{
  "n_layer": 12,
  "d_model": 448,
  "n_head": 7,
  "n_kv_head": 1,
  "head_dim": 64,
  "d_mlp": 3584,
  "vocab_size": 18563,
  "activation": "swiglu",
  "norm": "rmsnorm",
  "norm_place": "pre",
  "norm_eps": 1e-05,
  "positions": "rope",
  "rope_base": 10000.0,
  "rope_fraction": 0.75,
  "qk_norm": true,
  "attn_scale": 0.125,
  "bias": "none",
  "tie_embeddings": false,
  "parallel_block": false,
  "init": "normal",
  "init_std_qkv": 0.0236,
  "init_std_o": 0.00481,
  "init_std_up": 0.0236,
  "init_std_down": 0.0017,
  "init_out_by_depth": true,
  "optimizer": "muon_variant",
  "lr": 0.0146,
  "lr_mult_qkv": 0.5,
  "lr_mult_o": 1.5,
  "lr_mult_down": 3.0,
  "lr_head": 0.00511,
  "warmup_steps": 0,
  "schedule": "wsd",
  "decay_fraction": 1.0,
  "decay_shape": "linear",
  "final_lr_fraction": 0.05,
  "batch_tokens": 65536,
  "seq_len": 1024,
  "doc_mask": true,
  "train_tokens": 573400000,
  "steps": 8750,
  "dataset": "wikipedia_en"
}
Each number is 128 + 24 x the weight over its row's rms, rounded and kept within 0 to 255. Layers, rows and columns count from 0. The size above them is the row's rms in percent of the matrix's.

# layer 5 MLP down (transposed), 3584x448, rms 0.139, rows 744-774, columns 96-127
size [105 103 101 100 105  98 100  95  99 101 104  99  97  94 103 101 100 102 102  97  92 102 103 101 103  98 100 106  98  98 101]
[[170 108  95 102 134 125 102 132 150 157 130  87 134 126 134  93 124 106 146 126 109 136 133 137 153 144  54 145 121  98  87 128]
 [100 113 131 137 107 133 117 120  96 143 105 150 154 112 142 152 125 109 143 117 102 123  72 132  93 157 100 115 131 126  80 121]
 [105 129 141  89 104 201 123 126 102 119 146 145 155  90 143 121  58  92 135 101 127 114 129 110  92 117 155 125  92  75 128 130]
 [ 81 134 133 142 133 130 143 125 114 145 107 127  93 177 130 122 118 143 128  93 155  74 157  85 126 124 144 172 105 106 110 134]
 [108 105 141 122 118 128  67 140  97 116 149 103  77 134 110 107  77 146 127 113 164  75 102 112 118  93 149  67  98  97 154 148]
 [122 127 181 155 172 148  96 127 114 128  96 133 165 132 129 115  84 145 133 128 101 104 158 101 122 125 128 109 103 110 129 122]
 [101 155 134 171 137 115 132 154 145 134 124 140  98 128 112 150 118 125 134 125 121 128 128  98 120 163 154 115 112 103 121 151]
 [119 131  98 136 173 117  97 123 137 175 126 123 179 136 107  92 112 153 127 127 156 114 140 159 129 155 152 130  89 146 110 153]
 [ 98 107 124 163 136 132 151 144 148 122 133 148 109 163  86 146 164 155 115  84 176 108  73  95 128  88 135 169 111 127 107 149]
 [110 110 134 137 141 132 117 134 129 149 134 135 143 170 133 143 113 120 145 150 133 136 142 118 132 127  80  93 172 128  77 125]
 [136 136 181 103 125 119 127 134 161 104 138 119 144 121 107 121 190 102 133 124  26 133 133 127 131 112 167 154  98 127 135 112]
 [146 129 139 106 136 127 124 146 168  94 125 107  88 125 159 137 144 155 175 135 141 106 116 109 101 110 169 104 141 172 118 117]
 [ 95  98 104 143 128 107 139 156 108 122 118 134 130 117 119  93 146 137 103 129 183 146 154 131 119 152 140 126 114 117 154 141]
 [164 119 100 127 103 136 148 187 152 145 106 130 116 169  95 164 163 109 150 136  95 144 135 136 130 116 179 137 117 141 141 113]
 [125 134 109 101 101  99  64 126 155 143 124 116 108 172 148 144 120 135 109 164 127 139 140  76 121 138  99 152 119 127 103 152]
 [131 175 115 129  76 101 156  99 148 162 121 138 127 133 147 102 140 113 162 146 138 122 133 143 155 138 156 151 141 121 168 102]
 [ 90 108 149 174 148 136 127  77 186  95 101 128 149 111 113 147 140 116 128 164 127 169 126 127 142  91 116 110  83 138 141 139]
 [143 137 147 143 121 164 115 150 137 141 127 142 155 170 129 115  77 163  70  93  67 179  91 118  87 106 119 143 139 154 138  97]
 [135 106 118 148 109 103 121 156  77 177 145 131 164 155 119 155 147 137 123 165 191  96 113 156 137 120 124 180 188 114 172  95]
 [ 69 112 150 101 131  92 133 111 109  98 130 108 136 151 111  94 139 138 148 117 118 118 116 121 146  88 106 119  88 131 124 114]
 [202 111 100 125 169  93 108 129 156 134 120 115 145 148 131  71 180  97 123 156 120 145 127 106 120 105 121 113 111 179 116 148]
 [ 61 115 102 105 108 115 131 133 139 162 125 155 110 138 126 132 159 171 121 122 121 123 144  86 113 149 125 125 152 139 129 114]
 [124 132 115 120 114 164 138 135 120  87  93 114 130 121 158 144 112  96 130 129  97 133 129 129 135  72 112  94  86 127 182 139]
 [135 135 176 118 136 121 123 168 134 117 153 123 130 107 122 146  35 169 124 122 118 111 124  81 120 107 115 155 160 130 128 125]
 [141 121 115  93 177  87 152 140 129 105 104 164 140  96 116 111 127 111 108 142 170 156  59 115 126 153 136 174 156 126  96 145]
 [131 137 135 101 139 156  87 112 119 137 126 149 136 102 123 170 111 127 134  72 158  84 145 120  84 144 141 143 139 138 116 133]
 [149 108 112 142 106 138 132 117 147 113 108 115 134 110 141 143 127 129  93 135 119 166 101 187 113 137 173 174 153  92  93 136]
 [120 132  90 164 161  81 134  78 116 149 169  66 128 126 101 167 155 139 130 171 109 134 112 140 133 109 121 123 101 101 150 114]
 [126 147 101 131 144 133 125 116 139 133 155 147 161 151 145 165 117 135 132 128 125  61 139 164 133 124 142 145 159  95 140 145]
 [130  91 104 107 116 144 160 133 120 128  97 120 149 157 114 120 129  91 107 139 148 125 147 122 120 178 121 111 160  98 140 160]
 [ 94 113 165 154 111  93 144 120  93 131 109 150 128 134 143 117 138  91 148 125 111  94  75 125 127 132 158 158 122  88  88 144]]
# layer 5 MLP gate, 3584x448, rms 0.14, rows 745-775, columns 96-127
size [ 97 103  98 101  94 103  97 100  98 108 102  96  92  98 101 103  99 106 101  93  98 100 104  99 101 103 105  98  98 102 105]
[[122 159 115 152 164 113 147 129 102 191 126 178 123 151 103 140 142 105 101 146 117 157 153 112 110 102 156 139 116 133 118 112]
 [ 95 142  92 128 148 154  99 146 138 141 162 119 134 162  72 169 149 122 134 110 144 134 148 114 126 106 115  69 156  97 145  92]
 [114 138 110 123 127 175  83 102 100 122 152 134 124 134 131  71 144 132  94 147 130 125 156 136 100 164 146 159  91 135 143  69]
 [150 120 149 136 154  92  93 103 155 173 163 109 132 115 107 109 134 171 170 129 172 109 126 130 110 156 111 149 122 131 118 109]
 [106 117 130 121 157 114  81 151 110 155 150 123 122 119 154 145 119  99 167 131 138 116 123 138 111 127  89 111 100 114 141 120]
 [102 129 101 170 152 103 117 130  87 117 136 101 132 186 137 163 129 150 119 138 134 110 130 137 101  91 137  97 115 134 154 126]
 [104  98 109 130 172 167 101 104 126  89  95 108 128 159 155 135  70 129 129 141 140 163 113 130 124 132 107 165 107 128 138 155]
 [130 149 139 115 133 168 105 108 102 185 117 109 144 157 123  97 157 106 127 138 143 112 150 143 140 115 148 155  81  98 105 173]
 [132 119 104 105 168 112 143 131 125 138 137 150 145 132 135 111 156 121 106 127 118 113 134 140 123 128 156 134 128 111 147 108]
 [125 116 132 152 134 109 124 121 134 167 124 130  70  84 122 104 152 102 115 104 142 100 155  95 132 161 116 132 120 126 150  91]
 [134 127 121 148  95 152  92 119 127 147 127 101 134 159 167 105 136 135 113 142 140 153 118 138 123 146 104 162 133 125 110 135]
 [122 110 107 146 147 166 117 127 132 106  99  92 134 148 186 131 122 162 170 131  70 106  92 110 127  73 163 156 114 110 153 131]
 [118 112 159 134 139 121 124 109 139 137  90 157 145  80 160 181 149 163 106 124 123 131 144 149 151 103 160 132 125  78 103 102]
 [159  88 127 115 102 118 130 172 164 159 120 122 119 160 125 104 128 131 135 132 119 174 113 119 132  96 159 107 124  72  98 166]
 [110 124 135 139  94 114 126 108 135 150 160 142 129 163 162 147 147 129 112 121 144  81 127 127 155 156 120 139  99 127 146 184]
 [128  85 108 141 137 112  99 171 130 117  92 181 109 194  88 131 160 141  64 140 132 109 127 119 128 101 146 130 118 125 166 131]
 [152 110 113 112 108 131 139 113 131 129 144 112 105 143 151 145 115  93 129  77 104 133 184 110 150 132 127 100 175  93 124 116]
 [116 116 119 116 135 123 138 101  97 140 143 128 174 115 113  81  92 161 101  65 152 119 126 109 123 111 115 151 141 116 192  98]
 [155 101 129 130 126 140  97 151  93 145 121 133 110 160 149 144 159 115 144  97 139 138 155 115  94 130  87 118 136 125 146 121]
 [165  76 111 133 134  84  95 133 134 172 171 163 125 148 129 100 176 146 134 129 144 109 127 148 108 102 154 110  90 101 106 146]
 [125 149 146 179 102 122 132 130 116 158 177 130 132 121 133  92  95 130 115 103 174 132  99 120 120 106 139  88 101 102 161 147]
 [123 134 120 153 154 133 113 129 110 160 142 131 131 134 167 155 121 146 158 143 118 134 159 142 134 102 142 107 155 148 135 135]
 [ 89  94 131  76  85 147 114 111 122 163 128 135 100 137 145 161 105 199  76 136 145 171 107 118 104 134 168 109 140 177 164 119]
 [128 164 101 126 186 118  82 121 117 125 160 137 109 106 133 106 136 152 153 123 156 160 137  98 110 139 138 132  60 101 126 112]
 [128 103 111 127 211 112  84  93 152 104  78 141 114 129 125 144 156 176 160  99 138 137 128 143 138 138 124 110 127 161 130 135]
 [177 126 132 119 136 100 146 124 103 161 140 103 103 120 123 155 136  99  86 117 123 163 119 118 101 106  93 112 115 158  81 129]
 [149 128 139 135 148 133 132 192 133 144 106 105 100 135  98 170 144 158  92 122 131 113  95 175 131 135 155  95 115 186 101 104]
 [ 88 114 130 138 108 106 164 111 113 101 119 111 159 142 117 139 158 114 140 125 118 152 120 109 142 108 133  99 108 104 132 137]
 [127  81 117 123 108 164 143 153 111 163 103 119 141 165 139 120 121 163  96 123 147 112 136 155 164 160 131 124 167 134 142 132]
 [119 161 124 151 134 122 121 169 146 138 116 133 111 105 117 114 151  95 160 126 147 167 164 124 122 108 136 121 149 145 127 105]
 [141 130 155 130 118 111 148 138 110  96 114 144 182 136 193 132 170 125 111 127  83 166 121 145 104 135 138 128 103 130  45 150]]
# layer 5 MLP up, 3584x448, rms 0.138, rows 745-775, columns 96-127
size [ 99  97 100 101  98 102  96 100  97 102 100  99  94 102 103 103 100 105  98  95 104 101 104 105  99 103 102  97  98 102 111]
[[ 87 138  90 130 133 131 159 176 124 110 120 135 158  70 145 112 159 135 136 138 123 101 125 125 129  85 172 162 127 124 140 119]
 [173 118 117 145 121 132 153 143 157 137 129 138 140 106 150 157 138 115 133 136 138 119 104 139 173 129 130 170  92 144 138 108]
 [123 111 103 187 108 144 152 107 131 121 138  58 124 130 173 126 110 102 125 129 123 165 134 104 128 130 118 132 126 120 116 142]
 [ 97 172 121 133 148 172  96 149 101 102 142 131 112 140 116 164 100 101 137 121 110 133 161 136 133 100  85 112 127 115 169 145]
 [127  76 129 151 132 100 121  95 133 162 119 108 127 143 134 148 100 145  96  88 135 159 133  81 152 160 139 108 138 123 105  87]
 [175 142 146 107 127 123 105 133 147 107 155 134 119 170 124 106 119 125 168 104 124 120 130  80 118 175 121 149 161 128 106 168]
 [164 165 136 122 153 125 166 133 184  86 178 103 104 107 170  90 125 109 144 178 119 133 105 116 152 161 144 102 113 104 161 126]
 [118 125 134 127 101 168 138 170  90 144 127 181 143 156 166 158 146 137 130 123 130 113 117  98 165 163 148 105 132 127 117  86]
 [108 157 166 122 138 174 149 147 116 106 132 150  86 114 146 133 133 125 140 127 135 107 134 132 125 153 134  92 134 150 155  92]
 [124 172 165 169 131  88 124 116 142 119 119  96  81  81 156 113 108  98 164 169 120 106 100 107 130 124 133 140  78 141 131 104]
 [140  91 106 130 146 151 120 134 144 110 130  98 131 125 132 125 141 156  85 123 172 138  87 101 113 136 153 141 125 148 135 116]
 [139 107 141 123 148  78 133  88 122 113 106 148 150 168  99 143 129 126 100 136 136 107 161 119 160 119 148 108 163 135 169 121]
 [151 140 105 151 142 126 117 128 115 163 110 149 113 134 143 118  87  87 117 132 163 183 150 112 109 136  89  80 122  82 132 114]
 [120 118 110  83 137  90 103 170 145 155 124 149 112  88 117 136  80 111 132 127 161 119 121 125 141 138 149 126 123 160 147 154]
 [132 139 116 141 142 197 150 149 149 105 145 118 128 150 109 134 120 157 111 117 123 136 118 123 134 142 125 115  96 129 163 126]
 [113 102 112 141 137 167 132 100 141 120 147 106 129 172 148 161 148 108  94 117 128 172 110 163 116  82 110 114 164  97 159 143]
 [112 133 140 109 169  77 144 148 150 116 107 144 123 108 151  67 132 165 109 107 128 150 141 147 162 128  96 135 135 108 120 109]
 [137 117 130 111 139 140  97 123 108 159 160 110 140 158 148 114 123 113 138 151 141 103 133  87 141  95 102 150 108 184 169  95]
 [ 83 140 127 134 138 154 115 122  96 125  95 149 131 116 150 121 107  61 105 156 130 125 123 113 130 132 168 137 143 142 105 115]
 [185  92  99 104 134 121  97 115 121 156 155 147 112 107  93 152 146 143 123 139 151 107 107 134 120 131  52 120  99 161  78 139]
 [ 89 100 134 130 126 141 122 171 130 129  87 110  83 139 135 141 132 153 147 125 160 147 130 132 145 116 123 127 121 118  91 162]
 [131 179 117 158 129 124 122 130 126 134 145  88 133 139 132 102 120 148 137 135 112 153 104  75 128 100 116  95 159 144 120 111]
 [153 158 139 131 128  97 117 151 120 159 135 112 126 149 133 133 120 146 126 144 124 107 169 108 147 121 107 127 176 125  84  83]
 [143 167 125 134 114  89  98 121 164  87 127 118 130 152 100 118 128 122 157 149 116 174  67 139 107 172 140 159 145 144 106 115]
 [129 107  88  96 188 150 134 138 108 130 105 142 158 180  80 126 106  79 139 135 143 154 134 118 109 133 120 117 100  98 146 144]
 [186 144 104 154 127 100 154 126 123 122 100 146 148 131 105  82 131 139 109 124 113 146 173 176 134 136 101  97 130 118 151 107]
 [171 126  89 148 133 126 143 111 140 112 146 134 118 120 124 129 148 116 130 120  91 162  90 103 101 121  92 109 110 161 148  85]
 [ 83 100 118 116 129 124  94 111 100 134 108  81 113 107 106 154 120 134 111 126 175 105 184 158 110 165 129 141 161 139 137 117]
 [140 124 180 138 112 142 109 109 110 143 114 167 142 131 130 126 102  99 106 125  85 147 130 116 106 136 156 135 104 102 106 148]
 [121 151 151 157 131 110 119 168 102 129 122  96 140 121 126 126 152 140 124 141 185 133 113 111 150 124 101 151 111 174  91 154]
 [131 128 118 104 145 128 166 132 147 115 178 166 118 171 126 165  86 116 150 122  90 107 147 157  72 120 112 124 135 140 120 138]]